Weights of a small GPT-style language model, trained from scratch on English Wikipedia: 1.59M parameters.
Each number is 500 + 50 x the weight over its row's rms, rounded and kept within 0 to 999. Layers, rows and columns count from 0. Numbers have three digits each. The size before them is the row's rms in percent of the matrix's.

# layer 3 MLP gate, 256x64, rms 0.16, rows 66-80, columns 0-63
101:497587509452600509486555509510486460501532549487554574434461470528526464422482550581554472547536459596523487514527425480425449512533519525467461432557506449456529437622400508507387528506501443
095:505563494527498488530517529490462457503507467615517525511444397545507455509515493520518448504459482435522566439461458444527478533454552535382438528532460517551457566615351501508474571592455462
108:438568488528504583592535547481517495346515544518532511402468490554381504522535506547444464470520484494455533530545564594500515496519490531483540518414531468516493493601566551556504503456436417
107:525505562481454481525539489409450505437468583532519499602517573558522557531475582595438431562592480512545531434542573448460432485536508576548561542587486570473488522504490453493440515460472445
101:445426530601392452554554469530540516573565540468568547512498525507440578467446512485478449535520501518425447481511490588489438502474464495497471530538500564418481472529616479474474405612494550
098:546569522513431487504465456620546620512565583544479582518528572560524472550506491521529472570487559452526575619462474554518452581450482480459495591503531475550492425486545517520533468539535467
101:452515522572502498392500473450490518556594561576545448459362477496503465551564555497492568473499429467524570563504499551552561520494472601548489544547567479574490512525526423429577510518474484
083:522510452481468510530525524519501564430417480440475609509542590524524458534507391530505539466517467521502584584449576532509595422448537517564542552425435491444482478475514565506483401471576457
111:531488495521581502470425411467512610544541481445543461540466619495528459487515426421469467448585501429506517477540531529453515494417501455497402556488468529448484449536525500526450452572556616
099:606437514411593462526516444529498581447485569544531453570469531428504518491472582469501554414560471595463498462513483477519453521536509560520476400541474532512374462564475574510451484527479491
085:524450583496524535561423558390550514459501487454538534517554500461471460548581545463469539535550453513420503542516476524447430461514536540537349496510478467517518481394596591466491456480497571
107:564607506479562593539490410525458475495522562519479511458525508440556464512508519514458515448572444640471475536521443497517549534475455496578425553476508537534586588507547443545409441442528482
097:556455528478522491491514470539409527558430476483472473558521506519483495490450436375548658474511451500577554513478498531569559532447478515431524503537532570500555520580436577576499487482401463
101:494432495517483459571517478480520571504431523508557560542519635488417559458470521488386472498514604484528497557432561491527483561544449535412492487476507522450444382531570482505471451522554574
098:528554579499412447518487536485498400437575524483575482420536457467514508482415528506494447603568479581507432494512510542441530495588601504486485481580525492481433471502528457599546528492441428
# layer 3 MLP up, 256x64, rms 0.15, rows 66-79, columns 0-63
102:556612546462460573476537585473585516496533491491507548539578474477489552616423530574441484540583460486480587457548433525540581526504454579556451566492522520538491503487559544542521511428476531
098:483499491442457455526575582431504486450487477458561494452662507461460569495505606552519520559490474489442473536456481516416490467526554417470540559496570419533433518413479480492545523508593521
116:401482522580383544477535524467508490538412533508522477493513591462479560510431565473535477467495501448379395541498488428431511584417521539519488509524514477496499504549550527570505436519605543
098:534537454496580491469446463508528441540469499506430532496480461511432496502451560460464483510431462604516518584439524598473618511518507475515532487432577377449470484516504431618427463463535462
097:461551414479529500446519507466559543510430460379568450536476472424494543579470470468416576502501378526512458418528538496520528541496493414558531511416540440507462539477546520416573556493462504
107:561557489443537528497423483619520486495560532554524513529563528499544572582462512576468503687485522497448519545454492571481519483529507491495535519499631524476493421464496451564554448529504511
095:433528457500429450504544543514617494494531470510586521487440474451510490460516539568443445514490555555433448469582499596539492517499526529475392479535567422473532596629496433444500543471506511
088:496607545539590427453631480487595506503468547494476498562468475528519519489522466514440490472532519482525501401582533423472489608558504490564478461483376480486493418500565490489484505526471590
108:475494472524542517531469420443611573467435414507591493491615510431450442517555468463547518420510457450521447488478483464515461501424467449513533541431520595509486420491549445447565555549476559
097:514435501416641503535496561477565503492452481591527464559441503460515490502546443474594523439549499565507489394528560402511502536510452522476436450463522537532373539543438535462518471459483475
091:389525511446495457420417514487434500514449618521492455544508524428553414517537525449536495555463380430540561496468477523483501531501499371442512467531577495542463428474457452472520500510530430
113:458502457439518455624507397503528514480476555538477538538642478593505613553477543455476537568516535474611476503454514493536497513455497501508583524470573445445453403470516523502499514448495457
096:483443504369510463527475527482459550428472526426487502509522487488428439530436419453588545528480468545501515558541521472477516508460476537417534559408516512586443553495421636465480520484456589
108:485486516509446543487501422463519460528462509476518566515496604507463470547465517411384470416538474462443511433593501466463463503578552490652477521490528534500408595447462484558442470514475535
# layer 3 MLP down (transposed), 256x64, rms 0.171, rows 66-79, columns 0-63
102:537509531472487560415491511517605518577508435527578516548602535499520488570438524525519494605544554561535565602562498486531481494506412516577536466553531546490542527438494515540496494434403583
105:521496578517388482494507483537479517408560447566465496489455502489526436544536563531539456538486565463510474532427448520514568592407609592463543530536513472433506521509409499458463609482551459
105:471471491406505589470526494511579490531415528575489472427500570497561523526564580443476536431413481555430573523517469489468454423555525542551523498557462451523480492491481520617505502506628547
105:445434533433536551517435545541534542592487446480483511455528527450507499494418531478521551531467519518498533539512540461456451491536454349574451555559457510533576424528429596576403478476525548
095:548469554454504538545448489592487564638477454645518427437558456466495471525496491554419481483486548521496537601454466504472423455537468515447543505485392484432537496482466491500471428530513459
094:389515551486487492580562534463509582481536502499494425547424491478420426532518615479530476454472460487512485421577635398543519541533475521443506527453456521492479531521510498549550546468406465
101:476534520555532472480528421472562444560507461614495423400529460510496501463540544551503547515530541548529548529458525500545447445611441457555527517483469520569427600491455458524614435435450507
088:512464476535422517498502537523434545503445504435448441567562579501510532514489518506453469591623587559454398494483369483486464468528526526536470482505441462452479421515457535497464575456403542
117:473468491552572496486440434434542567480609415512573453549515496495461515489553466460516499411530444510455535473503543505472482495462461384454463540475440593495503448524548416450497527593582595
098:541510530402606551479509492511453568502460451528529493589396526475567418472537498468522474425518510531474554430509460473519485523553546633492474447425474537613523559528491465453467544497525414
090:547539565494529468525483522434444604515607447479503459525512545444454527506492504505530473518486420550454523535602597535525446421444493527524433497535456527533411542422583511495528398400506534
099:526414554511476548459445503513547480526496575464531453479520490452522418433529507403449445497594457473501553484473596547458525446504611512475430489544585574588509585475508507554499584576504482
099:541475512522528545608461527525452492522450478478478560502489563631525560427391554495485529441553466488533527516484555548550441556536503390557621430533501498517487553496484534556570525498418471
093:544577486497504514508481521616437490544542503531469483511431444601499483535544478418425560500480489486589496500500458500510522454440524474545438509524422461620515623464445565487442443501417428